config = dict(
    n_head=4,
    activation='swiglu',
    positions='learned+rope',
    rope_base=10000.0,
    parallel_block=False,
    init_std_qkv=0.043,
    init_std_up=0.043,
    init_std_down=0.0,
    weight_decay=0.013,
    warmup_steps=73,
    final_lr_fraction=0.05,
    seq_len=1024,
    steps=15162,
    dataset='wikipedia_en',
)
Each number is 128 + 24 x the weight over its row's rms, rounded and kept within 0 to 255. Layers, rows and columns count from 0. Numbers have three digits each. The size before them is the row's rms in percent of the matrix's.

# gate: layer 6 MLP gate, 512x256, rms 0.185, rows 498-506, columns 0-255
# up: layer 6 MLP up, 512x256, rms 0.193, rows 498-505, columns 0-255
# down: layer 6 MLP down (transposed), 512x256, rms 0.0927, rows 498-505, columns 0-255
gate498 101:159123149130115149143091115152169171098165093133151130129114087156137083153094129137127134166087115174104200161135154144134117169142118108136107098109130128147143156117142108108102101102145079150105130107138145118141097155145147109124133088118121099107167142113124129103167158129095133149110148120133131143143133161122169111137124139101126077173095125146129115126125116140155157120090084133099095168107154122135099071110126109103109116131091150111095137129159105078128115126133147081111103184116129115133144121161136091107147107135168133161141161149163126162112112147143145118147137160124129150110105148129134125126130153113114137143100148087083163118097103138128153144111078099121162116118135094128106113116151162155105166155111061155127124104127095121130092134137157
up498 096:127109127102087138093147123154139177156115117160128150120126129105118117123136107103137110143146126136113143136134081172091094120109125105137126166115128096125111153136169124149122140135104114135124150132108084097129133126139152125161084098147121100142119145154134158090162139174143119119099115125107114113132099088112133107114157141136098136093104134131079075111151145139170147141064133148135112126093098149173120142120143144098126119126109104118109111134106136147140189154116111115105164128102170175177128129102100164161138114129132104156136148139114118135148177082108139096123110106127109109158113122112141105098081155131131109095131150133153138112066133079082153109121130124140095181120117130092105059136130144098152131177144104109070133174143127103136125151135119
down498 100:101123090157106161117159122099098129124124128177170138119152115108122134135086116173137156110167151132119130144183151139110125150184098141108130122125168110119127124139148122115119115096107142132154117172170141112136103145079128115102143139139144139156118127146106148098111128105118149112136137105110110088157146148158130108145120120144144093137080116101109123113126077092142129133105107110160102176145110126142163125161156088086115099126132111115085096123128101109109141136142141118143103112132119124138136161167188120144093108125127129199146110123108087127124122116113129159116099080116154146150098156144131110142087145101089162190175143142103144123105103061098137134088094134155119150174150135129107107100085112130119151115143116104132140126122101097097137098087127
gate499 096:159131070146127116073126106133135116121096125132079074168147120115144142143112149178128165153121148109098094106102131072110144104083125114137142068131129103134088109162101136119159103128137134157141132127121143116120135140100120106133108112080150103114150141134141132132123127158086149152110113114134146134117112153092124116164077132124114098167138142160160107116120147090126151164087075143134117117132120136159152127113161176123084162113109136096181123107121148102109082159152128135178158082117112155106155146083092085136164141118143116087140136125122152106114103136096152140128141164096129148085143133134122121155157158164139122139115150112110123171172112150110128160139082120147116121139122113094103146137157173097129136164167130110147134124132117113130110116132148
up499 094:103105168117119131142115101123095142113119133157140134127157116098144083112118078154143115111143066142110133162129151166112082139142141130143127154144138139096116148135161130104069110150123113136131133132103129152120116091127130134121123130156121121094136120108085078117108102112196105149126134121077163131108159133142110101147158076110157123076157153118108129174150154174109119096170126137124092122126152101096140132152112113128129140092134125165071139131127134102160144094122125109167096184128123105144100071147134141128147154162179126132106132117087105157137164125082135138086125085138125138167146126140167112146138140126103145125138094135149119058128145119110115136137166169086096148134134131123140108122115151132118115093164175139105153143153143125102136116126128
down499 096:093105146122164118148120127151169108129179124093072126108140079144112129131124136069131077086128130109108131103098113165146122155140163126136127126134164113111150096122123128086129120189164177109179131148133089154138122115172138144172139133125109138093142086112157105101153136131130156133100127168116146112084099160170106122122140155181141144105145136138148115116113126115119092085137129112160133086125129144134099111124121156160146126096119119131142159153117138140135119099120121165127104145171101121141146119117130115133151115128164113104107098157122120084087135130144160122127079098178087151166105080141099134111126097123090103121156124102148124112125140123109168121115131161110142132163172140107114106117150157122136126177090121116141127149150165134119173084125138
gate500 097:097133153106114144147137134124127148121122077108161144115058117174108107103123100161161115102159152170126132111108125121115115120132126143075110110091116129139137143084130158100115165138116168130124119110057143115124140121135141118163108120126116137097133143146171121126115121142114145093142131121156136102080147098130167154121121104108124090132141136140146113113115133100118145112106158138094111119155140099104118128147120112125166131133113125151131154089102115073113083094137132129117117135107152122089116112111120092100095116170128082174109145156151141159109088152130153141154159099145118168096148132132162151128165147158124111105159109092146171112157134100095183119192142121120175157129150118140137137177159135127111154108109170135148110135189114178096124136131144
up500 102:127132094143094149100107144098147098114127139149136110157100130135128125109120175117136151144124157117090145105107096125143110135126149078076124129111061130105121163101136099144123143131119088115132123080080140119150170178089148088137111126122174126138165107152102112140104121133147102086170081142146135158155126139134153122102075127161128100120095166136132115156151124140101085120119104166147164138115140156147097103126112069102140152111172145100141097117139140083101110095139125153123152106121131123138128137117144099149089129091134110149159094172134140151139110130144148133110137159101111147058077174167129137151125096104114170113139127167112123167173107114115139105145118140148119096147141121162122110159125134153133140134113159127142131121137134169150138144138101
down500 097:123153144142113135101171115132124123118117189115122121124098151157140130152140118088128075153121155137122115136129114123147153150164122153144124126104119112140125103115119151106148112138145122128100129109108164078148186157129143126120149141137120105127152106136151094127095124145115158129127113129137183144119096141071146111128156100142112146077161087135144116119133131119143115060139185130170109138107146141089186138092132140151170109133110148128109115105136130103168156162101143170147130099142093132146145115103153146153127129101105082126158149136161140105136095083123087138179112141170124146154128150103158137106172119113137139165126115113091121145142102137115143116074142133143155174100207135108100092104106104160082127114145093104134099125110140128138124101131149
gate501 101:105108128099152174101139165110154146131121095148110118118123119169126124056161170107118132130149111100108106110141173132153122102132105129131127115132113100125173105141125102106157113136081095137134147109117094086152156060121118120135142147139163168116132112106104143113120129120139134133125102125096129141162129143127094135110095140130107095123158079112165167098155171116116110126125113126105125135142122099122157114124157158128119110138120125126159127138127103101153108140110119165118116126155161117054141111188145118143147165088125162137155088129153114154165141118163138165084138160157115110131128083100111144102128171088116188149093127102137145134131127147099153098122119138141143165122133122161089093130077140126128184168114158153084131105104120152133107151126137
up501 098:186099129117200159098117174110156121140140085134157132143121117110179139111146178102131115125110098118198116132154139084158123136160146113110121147117133122144138115159126145153085136111109109148146148133103131086129134110067136134122145131087133127118164148110066135136086133132129116113125122123136119132162129113123161137139101075097095136106086081146140105113146151122156149088157119144109129166112172086136132142106122118132119099130122121144164142145148134097123136110099092162111117156178130138164088121135158086144118157089106170088111103159116123094151174141144130148107114134144079130096102111106096148119109150133122119155118089123093130136099120106143121092124129109133166149100127125132087151123111125136143123165157105139155142107123123092112111083134101
down501 104:098132151105229126147139124150117133126137085118093126121133094133082131120145150146110098138085124112131121117086127101099101111133097110156151138087100117084121148148162132113158183149083124131127115123121120101101145138142113123098126120121149134119132110115146113135111142169141076124120099123134133105147108155145131148109139092148138158100132147144141126135143118138112107189132087134116127159086094123116127133172162126186145097127173140138092138145108117152147122123109151115083160172171155143079113154158126150105170121117113136151070117100153120141136113134163161141137128132137120078169146162163096147110126126155095168141114106124103118135144142179101134081116095116132115101103135112143116110115148098176119127163128133130110125112096122113164094164125127
gate502 104:139111144105122093127159122110123121132121078151124140145123094105109092123179093134117130087103128110130130111118132159111163144138120130106146107087122135121119107142114131116168147095134182139123161147134135130087156134165134075102137149082163124125158105124141110123126165086115119131110127101108134124131179104139149149131123124098138103110130126123115140142125202156125143104102110165084156136165107100157123075135196126157119089163105125126122122121157113158108139089131128135119128123150133171121097084123173126106122103138140146121130168131109132133140099128153110137159127129146127141093116114136194136111133088117161103155089180129120132159145156104111139120077101175162095093096125115160115114175104132133116093136126127108133112128109161089138156110104059
up502 099:114142124136137137161104101119088099131127115137135130143108126129109148107145166138140079136144143149101179136098144121108107123135143120163124129107150146104099093130161197172129110127096091133133151113124140097177100157133135084147150123124138082136118138145142098153107128157157093090129112186089175134114122134106159124127147111102156102132131132122131135156140100098120185128114114137100125154120118178114108133130137168167122103145186126081138114145160144121092138124140162107104125124151135138145169095191164143115134165141139113096086151144112116120145165098106090078152156134118149136150141116156149183146100106144132132166112132109128127150143135132146144116157129102094110123113183154129127126138103106104116164159102119120069131136170110080150121116150137
down502 098:134139088109159110155081118162138157111129143127106152129124134122113125133121133166121131172154101116111143129121136136144164173177172136176130149136160206089093110200148146171139120142155097148112153134111143127119113111142166135137136111083126147131132082117124132149111148129149154128103136150160130127102135133115126117158160169128107137123128146119119106106129128132128125089122156127186131104196136114120138103157123123113156114138132136113169137114107166127135140093112167111126136119086148140149131156080152124147153139132157084144158131089128111106173164122131159142144152116122113098163171158153124118103124137110100165145113089161130111190135140113112149066139105127130107157130164114116122094153138155120149149161105148150127096133174112146107093085121149
gate503 100:121107150152087165124132161132137074115154150121114142110156124133139146133102156112122154143136161159109170097119109131117145158120132128136135171156115111144149138156154140130088092127137158110109185061138176107094146119140198112153138088140110103141157148087146079135135166126124144163092155084147171101140121134104121118139146114098128100105111116145149077133141071113143152119108132140124140093124123129150106118101115114135134085148137107125112109114096109129117098139157118212152132128136143105134119111131143128146115146147150140114109116132097113081141115138131141149127149138144143141107118109125178115099143130125066100078106143130159101119143138104143150143092146140154146158109128135143146146131143158090097127159109091066060118154139118129135132107161121
up503 097:146133107085164131170110114138127131168130107102143144169150111096115165106154125152149117096126097129133114179112096136144093154135064184133151109148108133134109119108103127150155124094121141123084146124142122125158079107113147121113156083137162149163142112157158127130158140182131112128138160110178077127093134141087124157102161164102120141137098164124113151116204133091163125111140118160126153134134106171111140126127126123132164135175139061109089136140122114144167117145144100116139167119133121141111141130147136120148127091120136135092122144140185144145086113107074099142161111156147128132111134171132110127111102138132131147113136091133088110139158100137137126119169183150123144123096169131110116119115130123145103139116137131130161107101122129148117130134079149
down503 096:116108125116096154102086110142115150186133116130144130146110094130114163116138142141150142090140122117069113133119124130110087125113114133131116094121128153173151116099081122184149117129171134178138112149099105153136150160115092131082092137110144098095106115145101152120128121138140146115185141181115129128123122134100183107142152131103104125123150118093154147124132128117111108125142134189085155137136144133156127129161141112131128115171195115141081135151104096162156138130157125104132169114133118140143134090101149158146139152073110159134108109099106072178104100113128179141141125144133136105158150101112157129102111102089132120137122116084132131148148127152099154092133148127083142145098163147108139117129135146142081111136106110146108146154137099119142133171148163
gate504 103:124083131100085130135167130139113139127151126150097138139097126108094113119123137104122086122139112158134138101126139160097088108097157070156090152086159098112153127110076125134122163108103107142140157134078112153166143111139145146127102174103110135148124131105142091101162121114098106105157106114143106100129129145106143098153165113128168126116164146162144105113140100161129116135125095117138167089105194072096136139142123090089074157092135102120140121103128111134068117141077171121132110123133167124087125139107139104134129143151134181157150157109107159123153147148126143127135149157124129148116127126130159115060144130130151074133126108106136141130086123130175139141119142142117093126088118134171096140177149153117106146117115119117130127099112123127127131102129132
up504 103:138157121171152181103082137128107160112174111114134082147163087119161136145167155089134167157128142103126123158137112124124107156142161116145113145167119132139171115109161155102148109147109120102105132125138102107125157154128143176095134094133124116138144123114101105122119142100090155082161115126143147176142145172130164116132137116161103121146142159148163127130111127115128118124142161125095167164152119131156108120136129123147155111140156118157103099140144129136171144074115110092108092150164107130110109129107111089115141178118071106106117148159164128114143187128146100128127114111127107111156112141116100125100127152148122121178149144144177149136153115088142132160130129101098096114122151149170098142136123066172164110114142140102142090136148134142087159132108148
down504 101:127122144136143133142161184151128121123109150107112126094077147140125106177095128142130150136144110128109127148143143091149161162136086126127119163130074166161160136089135136084095163150093134109104115116134106125118173137094106148115137160116154111125159122073105149119128182118133172134130111152156150107142109145126165161151111135091130122090134125122111108122145128170125141130113139125123122169144154132095126118164091179176133130088136098132098109152163103126156163127127072146150125170109124102121123190153107090160148140123141126111105125164181133115144120141143153103127121136139127128151116107128145132162136112142104126100138141157149153094116137136103099166165160088131140112137126086107142122139136074167106131103105082103108122177133126165171115125164119
gate505 100:124130117120074131117125131140133130111148138098167143127122088072147134148129133120111134116119130119131144142148131113161120106076162146148119157115112095116134098180137138197137116095118095135109116084116139096128132107090118121124156128114092171120134107146097084119075118164150129123157119158135135105112121117119105113136132151098097140109139142100150160104132187153121148107136137118146116132134116126162123158164101128108114091121160105127102144129150137152118107152162170131166105163165104091134096167139129115119101145127101145116135098171113083136145171094138157166124120161144123096130114110139142123070117125155088102094169150133101204118183130128112102144143135142114183132165108152115135117138129138105095138124139138152124167094113112145151118062151150
up505 105:115148172145134138131117161137148090146126123142125126098107112182126134120176105132146106135144122133094134119138116123087109147117094086113151130115135111142130155145146152136104135103141182193164116109123161120132124125142134148143098084117176118147151175108160093127095090142113105131121121132062118093159120157125144121076138141145086119150153120137062109105127101126145087143111182103127126107124109131184131124107095142122138176111170093145138134122149099133083138105117142093107149162125097138135144121111115139131158078129166182095127136133150145160122111117168093111114114140155100130115162142129086117151081159132132132134119148101111151174110097145124107107126124120124125124091154116091094148106159119155127143130130132097117105154171128169110162129133174
down505 102:113097123111013127154147143154112148138151116166124117125160117152108134130121135101100083127118137112133187124117121150123139127128116111115156125132170107082120147101132149111128099157125103137139100132163170107117124154128164188154074142152159141150119139118157156150149133103108149088099156136130142152137128120150161125143175146170133154121143160136077152108136126145173132137157110175110161115147126165106146135130129083148122111123170123142109198142112155136121116112102116098110131152119169139147144150119110140167144091152152149106141117151139147148143073121159115129126138125145098103112162118147130131096113148121150143107127153115133139152152142176170115166100106133105169111135157101068127154162146123113107152138137131132134108117122125158165117105148109
gate506 101:148108109188091140108147094086136064146160104150137139103073128129138122131123149125107154084163116146154116106138126163097123172141118111139099120120123105079140109074143145129126165123110130133120146169153089082126133116098086110128118134086141099098146141142126156145127103156136110104127125146160126106139120102105143149137137155104120161154137163138090101133090144119115106098111166137145106149134164134173124119127145094109141130151105115154178170154139111112108109143113128136096166110130120139171117134106138148115102123170144139126154117135154128107137160150092130119132163125134105121143165122147131083161123130135142147148132141108160102168090159145138117156144191175164138103112139159118117173103141136138135124117111081076102102091126131119142124139055108